Part of a small language model's weights.
Architecture: rotary positions, no biases in attention or MLP, embeddings untied during training, normalized queries and keys, some layers without attention, local attention windows, shifted keys, normalized values, value embeddings, a smear gate, an embedding shortcut, learned residual scales, skips across layers, capped logits.
Training: a variant of Muon for these matrices, 204M tokens.
Each number is 128 + 32 x the weight over its row's rms, rounded and kept within 0 to 255. Layers, rows and columns count from 0. Numbers have three digits each. The size before them is the row's rms in percent of the matrix's.

# layer 3 MLP down (transposed), 1152x192, rms 0.0686, rows 859-908, columns 128-191
104:080103127130163109050127146138175127141151132077098091170152097159135099077124151134132143146099146146097125180130169142122137145079127066111142105169152139104165104125153116134065131136114084
091:145085072134087129138170140146083093117076166134142097115124167184107137134136058112148130151179119046103203172151096133079126091123137125094129142118154074094118124142121093117168158075053128
088:107152149156136135157154099133118139131158163098097145116128135183098128132179150129075118105143055144135166095090060148091203162135078134076123143122124134129120102163156131140056126141108104
100:100147101142119121123204156075148178121122094099088155102153115103160109151114113125163067106146111093117156161084108126130124101105153141184153181130142119103167086199170135082180127165161084
112:089128147164139118090164089143111143123184165138174070162045097146090142076100126099150095156117147099109152123156147110134117104165114103137092168132097104074115234160133137201161139112093135
087:105082163184125078123102157091156076069099124155109101145104158127079108132139123124088084144089110170178114135131156181060097149091074129146130179160143155101110121172052166102150127147090123
109:102136183178177077135192135145188104128182108119152131115131104099141146105087158067128120102104121108130068140112112162101148110098067116089145096091110117184121093215133081139115102125128171
106:109116134150080095173158097178085125160172060114141079105068060052186135152112092139135181099190205126166157115203107145095069139140087110105143149139161159097121130104114100115116095112122109
088:102183130182085061136053159161122049132116157071152110184153164106163115142167068110118155176097107142113115155100105128125127087070105160113099139115133146110150044142119080117127088137157109
026:127181105115052134113089105163127054093143112161125162120155163088125070145095197163152117120150111128174194151089114137141104164080142150108151149123152233159108155168131111154097167121082130
098:120137111097074114164134099056178110109105133073114140103135114130104083167093123134122156135115122077145069182118118147127122100096124138122098175132119147149163131110180076105148113108127105
134:087121133067120108177158121140143157154105127181153190172110125123147099107136077092143160081181158127126129059098170175116118166153154137104124101119157105113116132046188171100170132083153150
114:104187151090138128139128145123143099109135128132167106178095142117086094045142187124146194166115126178128110114110137182076166102119096135163117152130116063146078095081112092146131091132145135
091:150089082148115135183156137160162119127140111172102116085087093080202169110127143124192126104113157131115053114168140184115138122137134101072114132097145132095114144126121194146115142100116112
093:135130137138171206109148074157098130102117129081125135097109127165136083046098137138105146194021119129148115146127103159102168193099157142077094152141112112173160092121126140081121135137175106
096:050079109132167140136090108091133123116105087139160116121128149133122109094115115132077139152169184204133120126183089169152128149089146155153129180110113175137130132064146133111125151089206148
102:065099131054126102157134138158114159101145121095092136149166124131153177138151149212142166087139144157108112120109136097074179134144108157128122151081115157156131121128098185153156145152087148
099:169137148135118139120144139136091149159142107130139131146193124174140114173127118119113153123163122084076189108169106171156139118112121099121147148025139143193146056151120124172130235181085118
097:171156096064184210097095164128075113101174102092156123088171095159122126111121142103054161119101173127060117183099101120167117122074142096140109159134121171111117102136090101144114148197102156
105:073152069082144151153155073178167087119155120096145131141125135122115110197194096077132153136144098168111155061113155197135136113122147116095120141168092132115143113190114101102147102099140141
096:154108145111161101113103130111139115147143091120104139134175190130171151079117105121155098096145092119129162102096049090131110179179076179159107161126113098095139168193166111126120134151145125
108:110210177112096133174107138094172103138142079075153135039101104105102184151119102162077116108113122093150085116179132138121104084116119128139085135171101154156148108063167203097120131139140121
119:164152100169094133117158134144122130179128100109110139176103096141121111072099071164112103133124137162149173134078088163137100112172094166088175103108158163208145113052128130192157102107118175
081:140078135145103106142099127132101164105138133170109129134135163146112073130151173111106098150154128101130085152162079115072143112117180089122122113076091165084125067120159196188097083198172140
093:099116089111174140147122096155136174107231160133102131177144137087171104161122127141142138100052136142138086119122190104139092117166128113156062147117126181129171165111120114114107163175169134
090:096101132138126154111141068118136134063136161152135189158097161119155150138057141116110128138095172122137035140083080183180082147131146107184096090117085138161190133077089173138130116154056139
091:142128126095093120137111122179089130110105064139221127139162112110132111120183123145101152130140148116154159154037141149113102140110185100145217130157145144166104056132094134151100096065067134
117:074161160082123165164126105143137149152080127129168133134107122172108170097164169161122132143111140147125150057140098137139087123156150186147150188124092080127079108052101102136131170137131165
102:128125106155107115122137102158150228151139154163090153120189140114131114142138135109127099110129103133130120146110127118102093128121155129155145148143160090133105135111154089083109089184082106
120:134126134072090154103062064113165107082219152132118128121137096146201179205102128117141116154140118156132167170124138109093119081152163135085143058124135124132159085096141093134143163161100140
119:145160109181125112144114127141096099099119121135144160116175120114179148082157100135123171093129118128145122145167102209164132147121149101159132111095154113174079117211119141122135109119152120
125:118178104078161102113111125126101109069118118158143105143121091197151122071143115127137135171144167076110155122132165123041080112134126145120079189144092153168125123089115168160132188045148164
127:108116112102127138170092144101126141202109178140120115149123120157145136158119080170122167100072130111151156150122150173181149105169084123158104154105121088112107097146144127113111090121113131
098:117108112124095142129170149101099154153073117094073048086101127140161096130121149133122119149187079148143137147127115112144116126165113108158105134149161131100206142150154153170112196099124101
099:130094137140194127104158120118126123200143139084140183184104130119143123164105100112105152107112070165180137100140075116062159080122102116075106132144140138135174080124143067101174096204102197
097:120104148135148140051138168116144161167095131128089115139127101169189150124198132095136109146108148112125151163143090166156108136123061058202152133135169090136109149130183134102081135095131170
096:151123168132161136126129154129130111129113108164156149102135144177091047138170158117082112108114099093107061143089161118151105093093103155148118171125196164143157101207082123112061135116155153
141:157108164133123131130139095102151176149097086152101129091131172136159148191159107087114136115146075102190093170062116126142124113128097102116120197115184140174134130141184155166086152109154085
099:123111151161149146103125149153105133106159105195139120103080179116111142162086103123112095147110082076174100091111129093075136052074157094104144171112159131108152130123141152118139093123106105
117:118152098092107115085147130182191187160127099173092163134130094161094150112121106113138204107084152081086138119157120111091170134151114134100099167117129164200226139116164109143172139119140099
087:175174141101178185066201147142165175147180114110093146115143090173164087221145097130100164116119112151111146161139128149108115156096109116155141128107080175157072135169113137193108167143085136
097:093140159113167098184162131110102164149140150095158106114065151121143123069095138138154142127104135106090112140148132114151138162092091203133094054112083109159155060118089162092164097160146149
104:125182146168143146117144130138082084142163128130171132103101167102167096155114105125091155129152149097104136085167114101151118163096156140167151071100164064108063103105066175172171123135067087
070:162171085139143098157114140055141084107120105098118145117124141084087126104164145159094098171113138114133130140111151164124166120173127110150157059162177113085113172132104128107104107108151097
091:143171134086166169140126120093107121098110170121128099148141076146136126096121151150153165137157162112146104150068118146095162191109142064119129131140067131048108122083192128138166127155128111
101:085078134158075071179134100192115152106084094129161141190104103166158132142127053150139150134080128130133119113126108135137111078123081087158160094129171107121131182113090118128091162062138103
100:144106180113109166087105133166107122152186095117084134122100121126096171086122151114172147066090119133117180073091117120141197124102090069103122107083133067054112105119127200157118183122111127
096:119089127089094160137114059121086098097119114107083145134163126105176128147182138130102081122111089085126120116105108148097145118087126103107162148200108124142188148095075115194119147119127112
092:099140147163148103164106107165159118162200145104088143151126142069088136126151096107088105150133091172124129127169111067145127174160123141074126137134101115161132060108185182171155200119164211
110:146082101096093094150110111119137087071154154119214116134121176144117114103106096213111145156166134119143083110143114118152210113083108169073145146138095113167086093089115115127102122143164155
# layer 3 MLP up, 1152x192, rms 0.0687, rows 860-909, columns 128-191
091:111099091138105099158148098089123145114171084059118124073105145122103156137101154084103186054069159118089093112174093093131163130134153107112132123147103163175166145186073149096124094119131096
090:133123136107134036120111164179110190177218148141082159115127164174125153091128155164120121125150115138164148090189114143187113123170112081147069149164145155146166135116175106123102135125129178
094:088111121124126156128054154190134135110171124139149160135079133107131118160148061143164121111143135075106117109055149067193158074148075108120140107123091162103121097061095141127148134151167132
109:135179107146116173081119116152128070140133137088122132153108122093106166143094139083143074143166138151129130146096127150071116099152170122156123089119148101145120165165160164131155148143090132
095:114118101143109089164100133103087135143117113088189071080140138129104152135100129143159099130145173146121140102144083158089117103132141212097129094125171082126170127146151143135133112126149086
106:113095145178158126133089143188089093119116105137146147135104155110165084169094126171179119100063145175112072105143141099110080119147100125079097178117187153141136090139141163157174090139094145
107:122071065132141189103159063164107114135086101146068160088121156163140143141107105152140126088086107138105111161195063113123112145132122128155087119151141163139097176116125186097126203120176106
091:123154101130098146169091148170095116087119124083095196115126177092150145139167088120107115137156000140143198157095104124205073121131159139068069145092110158133146093121134140148142119164174080
028:174141111128065146093152169139118090117150069162141157131161166110092080159132105117133132168184084170158120132157113115147105149114140102065094133145141198170066130114134179147114094131123149
100:115099122157112073146132148202125174130163148161122148137089128224117102156117100131060123118154113080081161169050098120192165117087155142132148101149136126159099121151107175141129127120101127
103:144071140119127160198107124087151090108138179157151118171146166117078178171114133125150091076142095080141088163132063112147128096131123111143102111124140157084175131137152149109190100073079092
098:163148133115130132085127103106126133089134184129129111141130131100174150138088121113098088145118180067087107070094111103120187107112138116122169072139129155105154175146187090055101178164038189
094:143112110128175098106080100101122155114094136150148158082133130132103154101144080133133100115168130144151100115120092170110146136141105106102092145143152142121099107017123139083106068080113164
102:154134143179081134139111186135171131087130144109101099123130111151108110235163162117171119203168066092093149152174156091108111153154126158112144107019143110111128107114208116148127190156126110
102:106111207069122115121187146084060123121161141135065164183094166086127095162153059083149086168094154047093126111139125138149129099097104156061154130158089152123156097148108128138158160144132073
127:110059118134098080121068092164154151127143096170118152177127104174210162138128165177126154127086107198142200139124153077140132121103144145149153110117130187153144151155094160141080165119108103
106:151198140148089148126114063156156148142116110144110115153166143113153111189145104146125124138149114159141130104135131129143145071137156167149108153106104109165117058137156169129107142110090072
103:178125126101137163127176127092102155087150137165125079137116085172138154135113135143118085108101139117089154175129094131078115111118062148125139172103147186098198072158136145135065167145143167
103:144194128160063132152095154112122108122136137125158148140112135075095143096146133131127168187180173178064086078123174204097155090179135109161099115143099081150183125097182141120094107118184157
087:076112109094053139136160113146126089091200112097107165105121158140150200113192115192142160107144197181102104071120156118146116139149123130174099092119218120155079118091126140113131114085114164
093:127106079112126145086093106120092087104131104185185117186117129171155106125138145131158046137119119142155152107090141084128198145183080173109160140117168076082129125117136108113106139124097165
110:103182118143148065115154173084123151143124149144164145131117145087153159103145114120136126146108201143131141117066161152158179146173177128126178114085148172118078128111104169070122175106110081
085:138092083089137141129169090126131083105096170038141131146105153153123146103129162066129097137126144111139119157161134056116062134124143158106100138115115200179099150051148173137137144084141140
118:146159145167168126135071095117122142117174126133150143103112155112124161169127162198178149139113143122058068122083133124096117081124103125096134142102104153103118138146190125138083135115161171
084:107153106062102136152145114132159179105140105138104079151096115088104166155104154151123125122139082157168120134104102163161066160162150114187104052126115089130146152141103180124181140139117187
089:119124170096149123158144133132103087151167157157134101159075108186112098117170179134146116164161196115166061134115205119118118149150111149134085188160171157068132119105105150137077122108152132
109:115112188133169111059111104119162212112114137129111064159101160136169147105159108136148143068132150143174132092101060190134123130162175158105150090151153117134092052092077170111172112135205150
095:194103141141106143108099106111079083145111171105108191195084105078132126088113122087144147173086115124127133126063108089106071169053099183094115076131108061182146094143138177139156131134142142
104:173151098099190164129090112093132156156068148138142120100127095130109116174145099228122101072067174053108088086145133129157140067151113112104181121175129185136135181110112106115133176113203117
106:165171153116132126150140097159095142146136152107121117098109114103071129127167142110181120099138161119129120123164120130080085106171100130086145097107131113178092121157150130148088105110126109
114:133171113159125106122132180153108197133124106138128125113161123209161161078111126131089124171134082123128147094111127172102119162097168114078136199110118128108085152168086127139115087116192178
127:100116096099129176112076186114154105169165117168153122093134187175117142145125109158195111144111139118162150186086131152158114112143114117145166132121132085154123128074162125157089140122145155
086:139143160143171086125070128105161156106189116147108174172136104124118137144131120102114154118157148082086164195069139079132110146140094166081128140071125072147093161124076092120090067088154148
119:152065110121159115152147120111134114114115122108124133143096059092083109179089126127109114129132099177121122178161067153125128135076112120083162137157163129115159116181079090139102153129127151
097:159183136156091099084168150116183128118055138127146108105142098211167145077134138116152160123110087150185159136140111128074092070120098123095139116084083160142077098126157119091162096085190100
096:085119123111091101103152167109067109122113146135163118129123107137145161187118140126133124175123139132138085110142179198149095154147127130162157152117092141138129157127177197092166207108142128
125:125105141151145227150123169129069136155131129143174116076093123147183126213143091142094098130098136102093127115164149169091163178146164233114153129177160114060088128110086111191136161141115124
103:144073159152166115119160125134143189134150152123138077205119158093157106077126070123117104113094113190137120092120185105123183060135141146151194200089127163177143109151137143181147097115091110
114:147109108129079119115135128148176110127140159146122187087148092081172105161109131109096085187118103106112159137177107141162126093124162166130179082162161074113179110149156125118124151098139147
099:114170123168131107110169090123182098190185116165169118145138165092124126158125161158164123130108084143109145132130131084148100129174096137109131144100082173090155097129116105150121094121143145
092:095138173113156099148132093073094104136086099082119172148175110086103145150126128164137094154153142153058129102070129115112088085139104115149125139136141100124091124118128126183073135110162121
110:163157064155160104106086116113129127088122092191126119128118139107159132207194144078124147156096117102133113149079095081180090109169088156121149037126132111157066143173092132096158190122119114
072:219085168113134110106137133098099144127110105152138075119124166149105171190197140128084160179123106179157192111128095141126121125144144189139132116155124078127126152173096131130115059062096187
102:167123152141083143090064105108124098119112094156113118124112115123127127184148130110137113173121132128150122164073101098125095183132130191112169130120152097077154147148162114097156183098152084
096:179099150146107063120087149174142175157151056095138135120147177105120130091123150152149146193162116079163095078069058073097133099155132122152166126179146132146163161153146119203105192150171148
105:100141099114160103145148142100052162145134087098126157099126144135087143108149119110157130143139092151090112128179189166091123124130164107147175073080116193112168135098189119154116087139095116
100:094066122112079091133164122093167115154125110183084189089083103088126103165135150162165132126117072048144140143191106127116139115111153142152124124146153143203140075141096119149132136111107125
101:160104176193061126131154133107163132115072116096086120081130076173137121151173123148162132163150087177104137132193124130159189131118131139137112132129142147083165128142147146090154171197144159
105:137102137150171113134150139122145116082141108086133155118080156121129113181108076131158143170157152088065139148135095175096114080149088117166152077135135176050082144158142147137165151100149095
079:037159097181135136147158215126115130165157166164111160178128119123177099147175148137112077152119151175103124099072119102083119117157120109101156201126110111067158101125155142110184162088082134